From a checkpoint of a small transformer trained on Wikipedia: normalized queries and keys.
Each number is 128 + 24 x the weight over its row's rms, rounded and kept within 0 to 255. Layers, rows and columns count from 0. Numbers have three digits each. The size before them is the row's rms in percent of the matrix's.

# gate: layer 9 MLP gate, 2048x512, rms 0.106, rows 14-80, columns 64-127
# up: layer 9 MLP up, 2048x512, rms 0.113, rows 14-80, columns 64-127
# down: layer 9 MLP down (transposed), 2048x512, rms 0.109, rows 14-79, columns 64-127
gate14 093:109117140126147084146165114137178151137144131126133129132149111141157134151133103120088175132158112079133125123137111111152122139120119141096136116093133120102145152113152130086135073102127140
up14 095:137136170081102120176082100118137141117123129160133128122127110120131148128106088134113118080102071104087115105146115121155066136098122150120131127116130117118108112144109143168110132169158122
down14 091:100168136115112139080165128115105208127102112149126136098147109165121097114149144091118116110130127122126166144132106153168101142136166145098112114143102095158106143126135102197155159140148125
gate15 097:170121106158125153132118142115093141121123117156109182163142176130149136183147168178147152104108133162127148169152171139129158136135110127109131138136116098079140138127093148138127135158101105
up15 104:128106155113180127112133109159156150100116171112104162147132118130103169090107135155113133109156146122139115163129114154107136108139119124117169101111148120098121156128121156174143160169161129
down15 101:098202129129138120145142142158147130107149138185156147140108127148093122129114162132148121109102090137159128100107127126140145111113125138145170154162145106152132133125157120147167114147121153
gate16 099:153144119143078119088143112128100135105167146131150136141119139133133139094166170136095110093102122127154117144141155098139133134139158100140118164092129094058087116132099138123158105128136141
up16 103:087119141105125114134106119106103131130153131088104084130158094086137086160094094098146115134146152068129170163104100144110175146146092113129129157082111116110097117152114171143113135167151089
down16 102:130155125129124117128112129114139155150133114097115152120159161095114109162095076121117075139147140120155199130109116122159144132107169127135156123180105124124131115106108120119119104126096140
gate17 102:102105155066132117126127125139200112136087137139082180205120131121117169143127107113106143099160150169117130133081153130111117136126130164116093088118149132104151134122106146128125106141134115
up17 103:116127121125090156164098137103131145171126144078153114165162130146174094136160086098160130103144125135106116087130132106119157145129144146136154142139111137072117126110137140098125165137147094
down17 107:126155082134167178129138115161115143139126131138092120133148095120136127162104170101127111134155164126101101144175092136108139112138121114081123093137097077114094077129147147096139201140161144
gate18 096:090141149115091180136135145121115107133164118148116093136131106163136097120109159150121118093162150183133134109058103179146117106146147126151136152155138108090117132180090098163109166140082174
up18 102:096130131097127100124144158111120130123104085112113155105096157131142115096088114155090155164124121151124169100134098127116135148176151157155142163129148136132147097114112133108122149140113132
down18 097:114147126138096103117149122161147123149104134144147125106092097113109139052115122158167151153143108116140106149146126138205120174149096104122117143123124123142135097099131113122157093142085142
gate19 099:116183115092070135116149140101135112123096148104070166124148115130116126112166094130169122107107184108158169105153120147163139135145131156129146121126149146148165151101129110175104148123139127
up19 096:152105083073141144103122132137132133141126095145190135113112154150176120112127136140121134161107125151089110125108126101119126109104124114098188134104100125142113094132099111165113116125108118
down19 095:133114119133139127112150148119153155132149141110161168146139154131148145110116139092137116147065117117117157109117132179044149125146109149105109146139127136138119113179107096163145142126149150
gate20 096:120157125165117166103115160148110125132099125151156097138132141129102088173139142135122127080087095083172151098118136170144125182223124132157128107116124098101120143092133183098136146124139102
up20 101:103101140098146139130163103109151153126123137092117154078174137116146130093153127137083086113128114130104103127111126117123119102089121170114114132182136137140113147124159127150139164072105093
down20 100:134136152115132107108115135103139127119084144117111136163129133125103113142159100092126110164147111105130123142137127099181152085155098109114123118145146140104129108101118159106129134137152150
gate21 099:161105107134136121111157135116099087160104155069163097123139144116141151142205136107113137150117108065134127148147129147161126134104149138083145148125109121083112129138104111101144131162124098
up21 099:162136167089170127133132108129123165147154131119100146150149120121134153075123118148125168151130118125118123129084124132167126148132164120150143126124103121114121131154156172128081121144163106
down21 093:123138166091166112119120103128157117144139118113118115080100161168129174121087106119083149140115135128115136141127160126140102122121164117096125156142105160131127129123143101121142144116140046
gate22 106:153158152151122160166121118088164122118157131120160106122130143120144172159099131111113141085120110147067117124121146106084137130120165112125124149121129118102159141178140146109105131141149160
up22 102:131170109164140112192167139150126178158138118113129082147161089162116121094137123169141105147120152069150156126118115178093133153098123139135136112150153138206144133147099155131127133106131115
down22 104:128117159066144134128135102134128125090127083147071127094135154129112142122121063094156105093102148157132177128131113138159133136085121129114115124162164179098071101106130127165146125144165142
gate23 105:141094133126104132093099133124160176134134157164161092112153149085156151126142085109133120149130143087121109106133141140141105112107095133170142090124150119123144161134122127124117118159135120
up23 105:147086134130130116143141125145085135100156159117138119114112145121115176141112135111091138112133113140154150085102137083148150106115166192126088106110104130165082114066106144094129087176081172
down23 101:154134108133165165179142127138124072123117068119125106143148136129119114123148138160150157117167151106161101115128094128104110131152084139155141134170128153153136112121128103169137177129082135
gate24 097:128111098074159100164127147168147115110120133149073141099093126158131125125127085143150130113160174119131113126142172127132133140175148120165116155138157125153172101106150179111121134056108130
up24 094:144110142096115161140103121113123146151154093124089181123139103129128110133155124144096175083106121127138140159146185112126121123119126076110126135106163137127104183113139125115141120155091181
down24 101:155126106151132121142108096138125115101097093140090135124122142141113167133150123112157103173141092115122128114124094092121133094104137124158134159123090136153131111122172151066096103135140105
gate25 099:113092136131126111140103160114142131141160126131102133152130139133146133142141114114163135157100175143128135128110106140137119073113138109124085091104124155113131155128160129115059132121094108
up25 100:165180116098156106140122143171086136153121125149092141161128129130100103109100102136095136128125133212130157112126121116161143115127171143143123070087121172101093094141129096103117134095137121
down25 098:127162108116108152149133117136126093112146163135134125123136120158140153184090106130120132114100100123136143114148140142051118097138072140116103095102163120117092151105107147119102115164104124
gate26 099:163109125137128149140125110179164138136138104081120110124137136150120142101170130138117108137096141168142103109142124146139087188166092134135113120132136098104120131143107109192125093127133124
up26 100:115097127092159135115086145115082129138170125129152122105157148147096108135174151082109122146124107084100124119122098132112095127134117121102140124129125139094126144155126094130114127118143121
down26 100:177108119108090098138132135122122128070134137109112048141135093138122156123113122131135119147123146135103078177119119094101127099132136108160151170127126145104123155171121076157168159140109163
gate27 104:120141168141140114168124111142079109146134110116127105129111115081141143124149149149174138159138093135110091143111151138163080114083113116125100078133131125102071194114109121120086152137116127
up27 101:159132127134094138191083171123104152099114070105131091150153098147132124156147112113132106091126126117118142127154113167142135098145132139183130111126169114133094117119120135153125076107158109
down27 100:133114132140150080131138125104110055085117098085145144087131155122098127169160109166078131124150113115131085182179124135129098109094102151110139177165149100146178147105145126158155111104127130
gate28 102:122121094144121157107141112125106087119120116152132091139101131103125127167137114102130107073097147143143119123103137125139144141121096073096158120141100172153140178166087134124105122151170115
up28 096:118105146162150124120116110130146107102142129116149118118143094088146116077117057171126159114137080163141117160109122127124186128123119101140110114127120114120108161130146113144122098187140100
down28 098:119138086125155115122126117142134146090062142121119122122096123154137107091104162091088136131128112118152162110143162132181126130132113141138107129153116129131106108125143107134086132157109120
gate29 104:094121094151124141129102128143143141104125145115140097125126146100162109100123154190172120094168129112149145084116110108132167146135102125159121114117152130180113152181148105121120141139161101
up29 097:128122130099180139157166122168119116059127149163134118161121170123106096115115133098118156132128153152131166145086158139109112108101162134155121088108125137140109134122126143139143152141110176
down29 097:158153110142171144132109115146106143085150186125118152149121123148149126100145168082106187149080124176125136092142118114132145115139095170106136132094151152146139136145107102136127135129081139
gate30 095:111096130161150110116073146106118136092150114120103140203113116112124135135154118147109105139190143153149106121165136146140148163118126077127089128141120114135108161121103167126175178140106130
up30 102:127141121138103131141152124148175160131105138131143102135129114179152059146151113120181159137099096091154133137136172133146130106077146187119124125166135143152106113087135128153135130115123141
down30 104:154117157140105149141188151137130124098143172132113101107133137140124145157116137118111119140120138095092087121166140112095134124131134119143157111166092116163113099111091144133152118102129139
gate31 098:124063165119112096103143141131136087162133123109123106116174114146131121121125098126138162118098156168129159123141121091146095157136138134107151156137113143133136123146086140108194123104075074
up31 101:136097114158131125146146108108133113132117084110144094137153153120108172114159157181121126120120160171127111106103113109167144120079155097135145141118128131148127089134140133199160140130074122
down31 103:111120124120140110116120127118143127143098087105142159150143132148099163127156161126095079152119129138108107170154137143164128125106092111159124105112145123114130136191119140138115160137134129
gate32 097:124167158138101075143150135160150076139174143122163128128134125138110120103149106112111146186121118127090116147133140112149117121108142126144123143109117144134126162142150139135106096100138115
up32 094:087110100118153147124111103116153123136116088111127121141122081104137110131150126121142115138161123158152161109136131179160140143155140129153113088126160165141109092125092149086124136134122138
down32 097:125120128106113114099199179127145152147211157104123111150123146131074134115149099138115128148110149135146136137080100107100128140111148114151132141088123144114118162134092124153129129137145115
gate33 099:091098173101115122161092149108099136165142147133169121120143133148112124112119144128102146131134145091162077112142109136150124144131158160121150091097099114183145150136129075152131161085121134
up33 102:099111107136134147091178109172131165157115086146175131160109080147152123136137131168114104109126119138085165133119170135085113142098106134133151132149120149145152139118156116145118159163112058
down33 103:125146117146076110140113116181151118170108126145110124154149136127106126156146178135161119097172073112130153126130180148188081145107138139121149116131164076110155118138132132119163159138152135
gate34 103:114104162133104156109110104102131128099132132128164157106089173186128109133111141123088132134132100134115138098134163133144141155154149114136105102109137130142103154119103161105109173149090171
up34 100:080120123143083116156139156160115166151120105150143128121096107093114093169113127091136100115121108125112105109135141139149046135119120112178127114133122146158075112152143159161110127111116068
down34 102:170124121107160158140123157134127084154126133158157108133098155115121112113113140137127092136115101152129110167104137132140129090144138173145123164141140150139157132137100167114138119117131100
gate35 104:120127117138136135162151130102144132123157146122134108138105112122119146122099119147098084119130140137160084091096080106145130128145145093154129178141137106140140139156104151108151116129165129
up35 105:117138102115121146155110095117122157125142149150111139120124133138095165120137156112115115153147121101102138133166133121079102129142191121118152118163146142071164125102138162117091166135174157
down35 104:130135134133103143167148104124129109117118148120137095121199140175112131094135132168122164105095136117129119133120144130163134129118132087073094143147123109107141097130150128089141134158118153
gate36 097:138153145108098121161176119109139155150173120157099136131127109114100158128138150125078196132152128170127132132139110102121132125150157148112148129138116121121148133135131151132087157139127126
up36 100:118143146090148115105114115110065129109110144114117157142153121100107106116118152159119095097141153121118131154132144177129141135129099115086123123161163113145137114126123101120125110136113157
down36 101:086140139097102103136098095157097149142127097124109127107148116126122151104146142142139136178122097147121137116144138087113132091087137098142087126133119137127119124142131092161107138146083102
gate37 100:126144138100121096104086134115107088130180108096126104107142134125110116120112143163141141116108147162129112113094115054159131124139124139117111118145087099129099110117091135124113094121154133
up37 099:170126125114168170147118110119137108141102105100119167088125142132142074123127111085125094141119163123157149128083120118115124117102158116124113116080110168105118126167115142127151110066143123
down37 099:170116122164140121118129096174146107072123145136094139142162159129158158154102119136121170140191135135121139143109099114168145121122120085124157143142127129127119116157139140102126121148145120
gate38 100:089137117113101178171175140084119137153120120140129140133111102140139148098135112152131125119129132111152113127141167161141114111101130152169151168126131098092133092125074124137131109125057088
up38 098:123089101106152146166134125176095116126133119122125155140134165131087149115109135142134109131106079123119179125123101159094135096140091113159112128114112147124095180170180132119135123127117152
down38 099:147133108109154095143123083131123078168141129119145158145105125137113111145178138104111122059113122088092139146165141147093152120147104134147118106124159119135141118108142144104127161135113080
gate39 099:161107089170144146127121127133133108141111083092129133145116137139145147173140116164133136106205100110160125149135126068157142133115082072139132125151131128099134146118125101116111114066074130
up39 096:108079158105111123127142129088118128138168126107085129120129103123185145117101092145106153142103101141154144088107157121148192139147112154149103141113132141137125137088094137116169116104108159
down39 095:108114128112100118134118144130155116165134170127148130142067108135132105124120169170129124121100121172126130136103092128141126165100156136118103140163121120143165117130098124141103172134100161
gate40 104:096131143161113119128131168127150082152158171119120109136150096186132152161195118100144145130156155114136126123124131115170117144133163158120126119152163148141144119109085100146066148096113146
up40 108:141145144185117124137079147112103137102131127132133146094124104105103079137141153126116152131141143150112133103154139080149091141096140173108148116178125092157132095136120121143148113114175112
down40 106:150158142122130152116083088132111134129126102136106090138097107138061084140079159143121120103133155124165162096137107111121145139137135106068125108106115144103111159147132136118160114113120118
gate41 096:145125099103118193115110112122139126129108086167112140097099096163102142130113050126142125120124121123092151096127121152111124106112111146132143094140103133123150137135077152168099125132155118
up41 102:111095138133107100086171143125152147164115092152123116110121148133066122134151139103132142070161158161169109124173136084111153107149104131107098145162129155108126122148104123140135112092126131
down41 100:103111151167067192162157144144132143137115134138104135160095140135102108140133136150127118138112104101138107129106105056140128172116115094086103130171112125112099133121115119156122136102164136
gate42 097:128084121164113146141084158105132147118101104114135141184150125172093137127148105137094137135139138121137178113139174128122102129110099135114106142123162119157118132159093145096101120117151157
up42 099:113134105127113123109128123111120108134109104173109105117152162099169127128156139135158110133124171123189083124110109106085168132099147151091119123128140146092139169142138119098167123133137128
down42 099:144131151106146129121133150129112103140119130131143150105110110142119110122144109140131175131125101094125159139097169125146106134149083145126109173159158128112127153142126136120117124173158130
gate43 100:126128093108124146138129155126106108117108098133132136129168177139129125157121157144092162098133082131145150122116135117106085152102119116144137110103134140122095148134171184120112135112145129
up43 101:112124079121099144141125142117116149072137163132162099171137130122146096093085164117128127088092122120095099120142075163103130129111148141124112136134159117139143112097119098091123115093148145
down43 103:083120136139104141134146120104097129142161140124149124060158160142194158118121103152142110098120156090098108126145164117081131116155118156104115089138125166147179127153153113129112096148144167
gate44 098:131111170148095150146131163156126143153120162122103131110167136103113112132166117139099114136090119107165128133169146139110124127111129081140083137128107141110132126148114131114103142148093147
up44 098:152119109151155126151104071184094130162144119138141099140147163147125099157070142169119102073120171169162131096103111124118104149140114166090125114085139110121171100081145136165129127128159153
down44 104:148097148146125114123126103146105137126122175113153110135131132132113115085154096102148133137121123148127137078097104122119124138095112114121129113120147115132130164145146161134121103157116109
gate45 102:123122097113115099120129148084168147195084108146105148164117138137153122150118152144115118095112084109147135139108155130126054133105092162139116131116117102157156091154144122093112114156127153
up45 103:136123070139146090103149126151111122138124116109118138129117124103129161171102117152083142111094084104121116139137142162115121107156090138125154114127080081107155108131096118117162130138114166
down45 100:125131119092143132123112139131108105139142101145116126139162134109163139148133125108104120116121104089143152076142155113144093082061110136112133154152165140124100125130155139127119123094077140
gate46 096:111116126095149131148151128148138133136124113092122153114119169129131143143172137196165134142101102087090129121101079132141123109121155138106159127091089110113119112143079080100139134119123170
up46 103:144114125134122136124163166140172174136111119088129135152109157113109133156180124146126119159111107129105127133155135141127141124132176154128153113132104142114127144098134136108151116120120160
down46 087:108116118147149177079135114117127123083099126171161163131113153120125138160092093093129154108101117123134138132124109126116130129126113106114172105157119105122133058150117096187158113131098081
gate47 095:134063129136123080160165113123139143149115147120138121127118121121108138131114152117135111151125075129105150119166080126167106108171104100076071153106130123156157184091146143115170151181165145
up47 088:086135115151109097077125160132115143131151140153143107104148132142138153160086171159148151116139127149136121113126098100110134144150135144136122166109165129145101153137108190149108158154106169
down47 096:137164126189121152130175091146098133129158150110098101139132114128135102158075111127140136102155101131106120116118106096151132123140096102133112114101134138114135114117112110132084096143103129
gate48 102:127136094113089143168137131137111113120144080136137114117105113127138107166148109161148108099133122163158103131107120162112127130116116144164104114129086144155153121106119129102145130147136115
up48 101:116122152141181140123123125125117141139127166144113121114146117133105114116110082129083134147145148120148130114166129132181098147108145092117127112104120092133104098159142143115088119098167125
down48 103:086109106168177137119165087134126108067086175132159137150149130172100142119119134147115114119099111095181165176107142177146074167094127165143119108138138133099140115112171140116148119143107117
gate49 095:118108113122168112106086117104139108134120132120125138160133105125108104162136121115106120152122096129129129086155158125065095150144132129142170111104138097135153144152114116106109117109110090
up49 097:129125113114108121097111083120103154068118149127133147138119100115124088137140134155080175099155080123132164091156134105090104112130096137156093151095160123161154161147140110138144102112133133
down49 097:074114112135155126120121157143120120099163143158101130143125156116134093152108109125115136127127163116159105073116152081090090126106116112119172118166107132116108111136137183128084142142120143
gate50 106:138123173120160090137128141148107120100164096145094124141102133123114163130110114181115107160126141117137125110137091129123146196168103076112108157136116143133124141095145058127135111141104124
up50 111:160149133123140182123135198141112161172115128116130166142139168156147148149168127104167145079128168109162106150118113133076104142123131119120107101123150139123064145120122136070143172144131107
down50 111:118152121131093151084141122157098138180150109125126158167127134068129119142093118148141191148131146141118126140091125135157128086134127114113147104139100130148128120175149126082073172145137114
gate51 097:094108145104108116115107133136145149168105148121112116113160137141078088117140121129128103152116116152138088097100128140127097146131140177147142138133138104126107123143125105126126114152144079
up51 093:135092128107158157166152147129122153122131134119120148119112138118123131113117114139137083140112162092106109165133172173157081086162146143125136049171147069124098102163126160138124161099108097
down51 093:135107169164142101155131113158098135135116136127102125118119110162128148103158147120147097107138128171135119138134114084235132118112127109137138150140118148136142154141135152114125143130110096
gate52 099:137107151160140181127143107132126098075130134134123157186133105137117122149176100130154135120106141121129108106081130093141093138113108153112134141131121137107207148171129119106142122103120144
up52 100:122096139196158124125143112147164139123078129085119137138118103120111084102079107133114108132127104119116129092110167124164106171166129138166144139134093138148107110107132107189092145155107157
down52 099:140120148171135112144116101157121147147156163116133147124101147099087116166172152155114135123114110141164205117134158140101082114125160145128134106127160096076152142139106150147162117147102071
gate53 104:087121103146115127140132136145110116092159114104167098150116129121131148087097143117108173116140121130135136171157152135161201105145082140104117102095130098137182120142120134106166133176111114
up53 101:127159117133153155152132185135097132128215128110107108108159095138152138132041160120094127120126143102139141058099111105155163089186170157135141150132131104138130139114117114111139139140152162
down53 103:131100090151145159137099140130095167118164134162137136156144116175135165141142126111136160126168139111124128170139178129150163146115136172149133129111137182136111151157115126125135110127125136
gate54 093:130162148093116102131125110126111125108157116131143082118173163105087140120098105167148174144128155099110123111110092092082149099134142126104127136154083129142137154111115132117170160104115147
up54 099:137136083143123129149124089138123096166100151140107088110124126090171141179202108152071091135131110100078137155120144109099073123116132124122138144117101099156136125150128158128119157106111123
down54 095:119151109158137107143134137117131124116164095097149130115125109120118140117122129090136105130113122143125118181120107147151103159173154135144097118086120139139101087109123149167160112128119121
gate55 100:132100113161142127120117114083091120107148112144132109111149127134148138087147107172094135159146156118108111200090159192133143130171104145192161143134145142146179154133104122144095126141136144
up55 096:122115125172133101088109150107134119123160152161165103115117081135156117152121097136148146144150106143119116152113132131107154129120101197119142144118106158136183129119143142159046100157125112
down55 097:162096135144135096169114125136091136144130099158108128109126133102133099129128135143112157107129128125124130141122102129160111127162099153185109134135163139122134183138115096180125106088127136
gate56 099:124132134111150092138134110149114115131125098155103155124127123143072099169154109116108127130120151123092137120086129150105164135130109103141085121123173154127147140103169135164093117120125136
up56 097:149171157125115123130140111122105104156128157120111099133144135136100131123179118135125126087129096144122169107102155150145109117159119166115122112130095112134130123133118132110167105110105125
down56 099:138119152108086147144160105187126128146107120118105142113160150112146133093104123172096128086102154134155131101128157137064181109151127128112136175131113139114119183116123111109140185058135107
gate57 103:138095152078105124099130159183107141127169157124155105117110101143081101129160130105101156129158166153144103128106108122177113158153121138153070124104083155167133117129125093166119112097130142
up57 105:102138130143127084117152142122142114132139156072154150134122111104105123173135127131143177123110114152154179107091140110144143147150163101114133154089140164139126126132154111189153139106124107
down57 103:111130097091157130096098100067129113133165113100136115146157141117124105128126081169095132120082116163067105130125101129157100122111103124144146145157153133157112144118145118136131141063130158
gate58 099:121096146117160140111123140172163123127162119118103170156163113182114123071132103133127093118143138131120178099152118095122187135170103136144080128118119126082119160097101151114113105156100103
up58 094:119120135129127149120136100115106125105076098121128115134120145105148135158112094080137085130135091070127131125154154172134105100146094124128149139117150094133080094135114122131133141118136114
down58 096:113088095129104132127100147110110152121160148183089145132115116114150106122142094123164127126129080113145145100130120138131145121125134145110115141131138121177123129112142144121124073117143145
gate59 103:156112180152099104131114139117173133121134165166141116145151102103099114116151110111111140120106113132050132153131092087083152115111133111122142163123136153125136106105137142106147105166073140
up59 103:125131118113094131151152152142094155063158110133115106130137131104132173113152155144144122143102074140171102153099114141089147138134102167141151152149087134092113115141138121120148121124120124
down59 105:123102125144086148116142083148127148112155136156136117138182110141156131102113130171166130113121083146152128108121090123141118108150095107131157152168083139144116091129166131173138111120107109
gate60 099:137142110145138165146144156107125118087139103166122137171121146137091138181144083140122139132132154157126107110098133115164185141115114115102121153099129088157132170132123140135127113102108160
up60 100:125122164136137146110118115107156102167116139128147118151132142117098122102127137197117167123140147115107144152131144112152143129113138115135152139102169126106144151104094153131127131137113127
down60 102:125127171181121112129162149158136127120095165081087114104117104163120150142127145093136056165114108105143142128109106102127141117159090096150144150127092153154095137091100125121150134115106114
gate61 102:129126139116063117165139129135122123130172135137109153146099098156121122150159135130137148117128114139167132112157117139133123096134131103138150134117140142138134088127122141085120140142137110
up61 103:115137139128119142114079137123139118106153156110114144125126125127152148149179123142097168126079129126130104124130142082142089095126095142094140149119171130140116144145099148149167109115099124
down61 102:143112133114108121156077155151123095116086089131069135091121149138140139140127138132095115128162131095129154143112108133113117138126134165118133085113114127105129135142121163135140102099143118
gate62 101:130166117112130156120131145122101147146122167154147128132104163154139143093122109063152138109136140112133122128084125126137134161118129130119111153132088193127106116165132117086148104128130111
up62 097:126101128119131090134098139168142111167112144138134175127144115112130157106138088179115137143074144108166133178137147149128153121148133114154100120129138091133120136119110103124102191148174131
down62 098:133102096119125112105118113118104113086126138132117125110150127121103116151169106161121128123144137146132108112152100154117117124140088115099143146123102133123128138121117070136106150129112156
gate63 104:131133120149133150184101120105126116109141115143111130121078105108142106138100120162143106124117084123092133111110161126145083132114135132116121146139139145143113076140124104135135120150145160
up63 101:091162092146156121163174151130143126135108089126130088112099156168120111172152128107121112100113148145118137168136122064131111116131132085133145074087137167164129156107133115114142121148135117
down63 099:115166153153119152144119092120156151084172150128118152115116151134125125110160143133157100110154120146149123081143136127126152113165126138109174127143133099162087106113152112159150137107131143
gate64 100:100152180139120200178161127098126129120140107138128116173167145121146112096114129156125179111106119130161149144097182196154148118099139152157106147132120115118129129114100131161099123139073121
up64 103:141147110105122137155133155173114146117109120122109131133105161163139144140169115131130120117149157120155157114156131150143123164154113158126104125118144121169143124133156101125164115132130106
down64 101:129130125085127148131123123119124100120124149093129125092139108111120132125154120033151102142103099138081121100141102112152136122136153121155124159118171120108141120124118136152116164143196136
gate65 104:129144114141119117117100113146094139152076156112131106128105140077155136094135123139076120121115133117154143140161149101120176118101084114114144161137156124106122128114113136116122195140118086
up65 097:091100115136139127132085155132142131152122146149133131141129143149140131160102147106116134098100089121157126124203157127115120135110141091119113090092157175133122179123130130113100158132168153
down65 096:128144153130105144124150111150103126118116134149117118131115120163125157138118104078114121110131163119127147108142125108150130142120083116094151117101131109129134147085151125118153137132127109
gate66 101:114141125142156149123121136108158109140135146112087140071166159141132105148150129079121135155174175144102128107101140110114126093148149148185161112123112125125140108122102137131161129169168155
up66 103:118150147119113178129142120144142145104142142131119133091141100107133139196153143163120128145165175122114185075124102138145143173161109114173091089131123117088138156165125136144138141111121177
down66 101:146127119089101151116135078116137108150127152099125149155133113163134134120128145133141118153094059137120174106130143164155109147125131111123157117176090092092096138144124114152080135144125137
gate67 099:161088089142118144182161142195137093112134166145121103122127151101124113128111136125149143117158092154105138135152127123100134139125138155145117083149132160166116110113140138143146136121103131
up67 098:098135138135116104119073134110120135136146125125156180183161142130164126105119147151141092141128114152127150141112099091130132142146122130145083166154083132131140112117119140112120149083153157
down67 098:136094166153160139161082161125125140163157146132106112127106109126141101082102121117116135097123155118175116124119178133088135099108156139126082133137157117103112114140118168090127142084143130
gate68 098:143103133143163138150141159123152135151159120138179141148128102138121147148140098155099154115107171098119120115102133126114145128134134161102103115114086144156151123146127121124115120143172201
up68 101:155150114089113096100147148133105132099146120121091126112082141182119115133103120173153081116098107145134123128098113101110113089115133185093102164145143118149088163114116113145102150161157123
down68 100:126138158146095134138149158141129173090160079101103107133097123127107186128153140126164155133127164139128157153149120128181103094126141121125116089113149136137176142127119117129131075128136166
gate69 096:141111113133126099164137144082124141125153109134121105110130118146170131165108127177121080126088112139150092099125113167130134121095121138138127117136115111139099135085102086117158132144101134
up69 096:114146099140096147126157110149116125133144102136127134148110116114140122107181158119106130097146138148108123169143089194172147133093102142167111145177168126073156145166137133127112115140105156
down69 098:135104152141127142131113093135074119099164098071152133109129094136070120119149120108112163113140166134044130143146133115133096165171109131129137121154141137142149122157134114117138093092121074
gate70 104:117117106133131084164152103156142105112153129129172114135133170149116105147130133101170122136145155148148140095077147109132091082118144127114128099107179138119151163136126170128099110115135154
up70 104:149114141121082075156146107148168117143100115149093114108113130092141165108169136161142113133085141093109149127095131151141132153134129080118133108120152127108157133140139142114174134150117132
down70 100:118129166069085134132146176120166153113138167125154133085101081128140094165156076106138089119085088095155137107082102106126128112139140105115135175139131147104163117153116170143116119132130167
gate71 100:153129137128172141137120064109141088160140141158139105143142122099125152116102154165128117149121084137134145127113143102113132100144167136194143159086126069105145117129105087129158166096102148
up71 101:104184144097132123094104097089103120094130111151094114148119131141118141132131106121152123115152127129112077111107148160114133168179125119059151125145111103099147137130135146160131135130148138
down71 103:181088123148126116144121142114158120145138072166124093154151103123100127139090112131140134132109093113123143107111097118135137107170167148096137131139102121131173156133109147113099148175092145
gate72 101:111179131128180110169088096113109149142152120142131109152158088107140110130111052109137135132121128150133130106121138133145109140142159106098132099164115117101105113124115154159088160102141137
up72 100:149114125167147128135138128107174137123119110151131117108143132156105153150154115147099154164131123129189141103153096126123146125123151165169128157148135162108179144122139157144125157143169140
down72 100:111117134137149142131139115110142117140112123114107135163158129178109098122131102100121125119186096095109089108126108140187137116136159191125181123147111158119120162126099125118149094102101122
gate73 102:126149099183184151145129072113074148117149142138151126143097088131110119125107121177105147146142120132104119143115142111116094120123108142103092165132130138117111089116090124175108127040096117
up73 101:156155146116152147150147126135175121100100146154155136066113134136121103123152131147127162131075146149114181158178094118132149097117128170151170129092116130119159113148112098135177137139086105
down73 097:144134124146109145139121147140113117129149137142139135143112116122126201132154100120128147118101131151083131085105135161072120086119115115154109115100100125096103112175145095142147152165198160
gate74 103:148123145089156129145155131145093096145077152147109106122151128148131142160109096167106081133118133144130137120122157133150152142096167126166133128109127150116115119112117143106131127109082162
up74 099:146116132132106117164133171139113135147091129104155118126116108105142158151126170087178158126117109110136133115133114102135130129115147166124169103140146112121118103153107124126124126152113104
down74 100:157127121097124094136117152133136155107116106128151122126153112134124190083147114131110138125151134113130139142113150149090120112145143154147122118154156103115144129129121147115086122145121163
gate75 099:169119108137092156182132126130121142117086113130144147159093126074163139135153163144120153131112127136183136152112140156146117135126106104141159156101109173131096160162113151167102144107136118
up75 101:107176135126119092097126093166082128118150135104147151140156118097137149131109169116108140102135164073137166153098161073170141110153144185118144120111171145120133136122121104125121143140132134
down75 102:125127156132139134164137124115110146144142106148113128146132166126155201180137133161118144117116114137086123107132165092111133170127128090112107123098093123165130164105093098124122115161129158
gate76 101:157145134163066127109096146131114121091136165113144093142098143120174116164141112101100141149075135149134132119152138114119122125105142092125119108126156160122173120128139116077098146120118145
up76 099:142136092154115133078136156132092134075131130110176167111130140152138109102130144119147155125175118147138118145213156099125147147111152126151133125151134093121123140175116080137152183147124148
down76 104:153129156148138155178143124128140141086073109170141124126096147139144142125120140121124139134133134115132090146157135152143098158101127161141100159149141125185130072131103127162171106090128151
gate77 098:117133126119150091103158172160137126093131162114158080120132119096110132162139150156138188166162108159128114098085134123113119147119115141144124072147146113131101157091112154113131096159107168
up77 095:150122088167123166119130156105142117112092137168174143104138148115183102118101117128121176102200133128135138124100155120131110126101128154114195113100137190137130153142101112150170178170125124
down77 097:155130148134123148158139132125107182152088120148155169166172130118126148141123125105106121117162151115163144145123145165113092105136094119110069117127072077121137152121146107123135140139153100
gate78 102:119102075157086188191066124107157105156149131110165100158114155130155129115119132150147124088117095149119119106082118102129118120140114116133146126180092114110119086124162083099062158135167110
up78 104:116126131190157109102133108109100140102148157105104093129173127148121140133116150102091142112131092133124116136154105134097107118131125110165099176143173107157129124142145122156112098172131115
down78 103:094123160131096124106129104116177121118129089139157109116098180108109133107163105163122171104067114116149095179144107163150114124158147141151109131109155121140139106181124122113131115158094147
gate79 101:138108130081095173145132114117198095093127129140140098107126131156099149117149143104116187164119153170128095120118116108133100118117149153119117116115135138119155134114161132118169122132104161
up79 102:099145114132139111145118168145112130101101124126178122118166133078104126113101124135154129125094054134118131126145159102163111102120113092110152079161129134147126192128151161116100090122116158
down79 103:115139149134149142119149117115091119108121112075134173131104159102140076093137097099150175164116130088126100116126126135151134100145117109139138125150159140131092125095121137122157122118089108
gate80 096:136128098125132130115128136135097124126127160121153140113115108123127173135131123134133113083147118111087074145152097106141142145122128102117122118095102122154103143118074119147090116108159163
up80 097:115127170126180121113068142180113110137111114107125112067113122085135124155118164111103149086143161121108133127118061130136108123164151138118124094073116141125121131118119115131114184109117130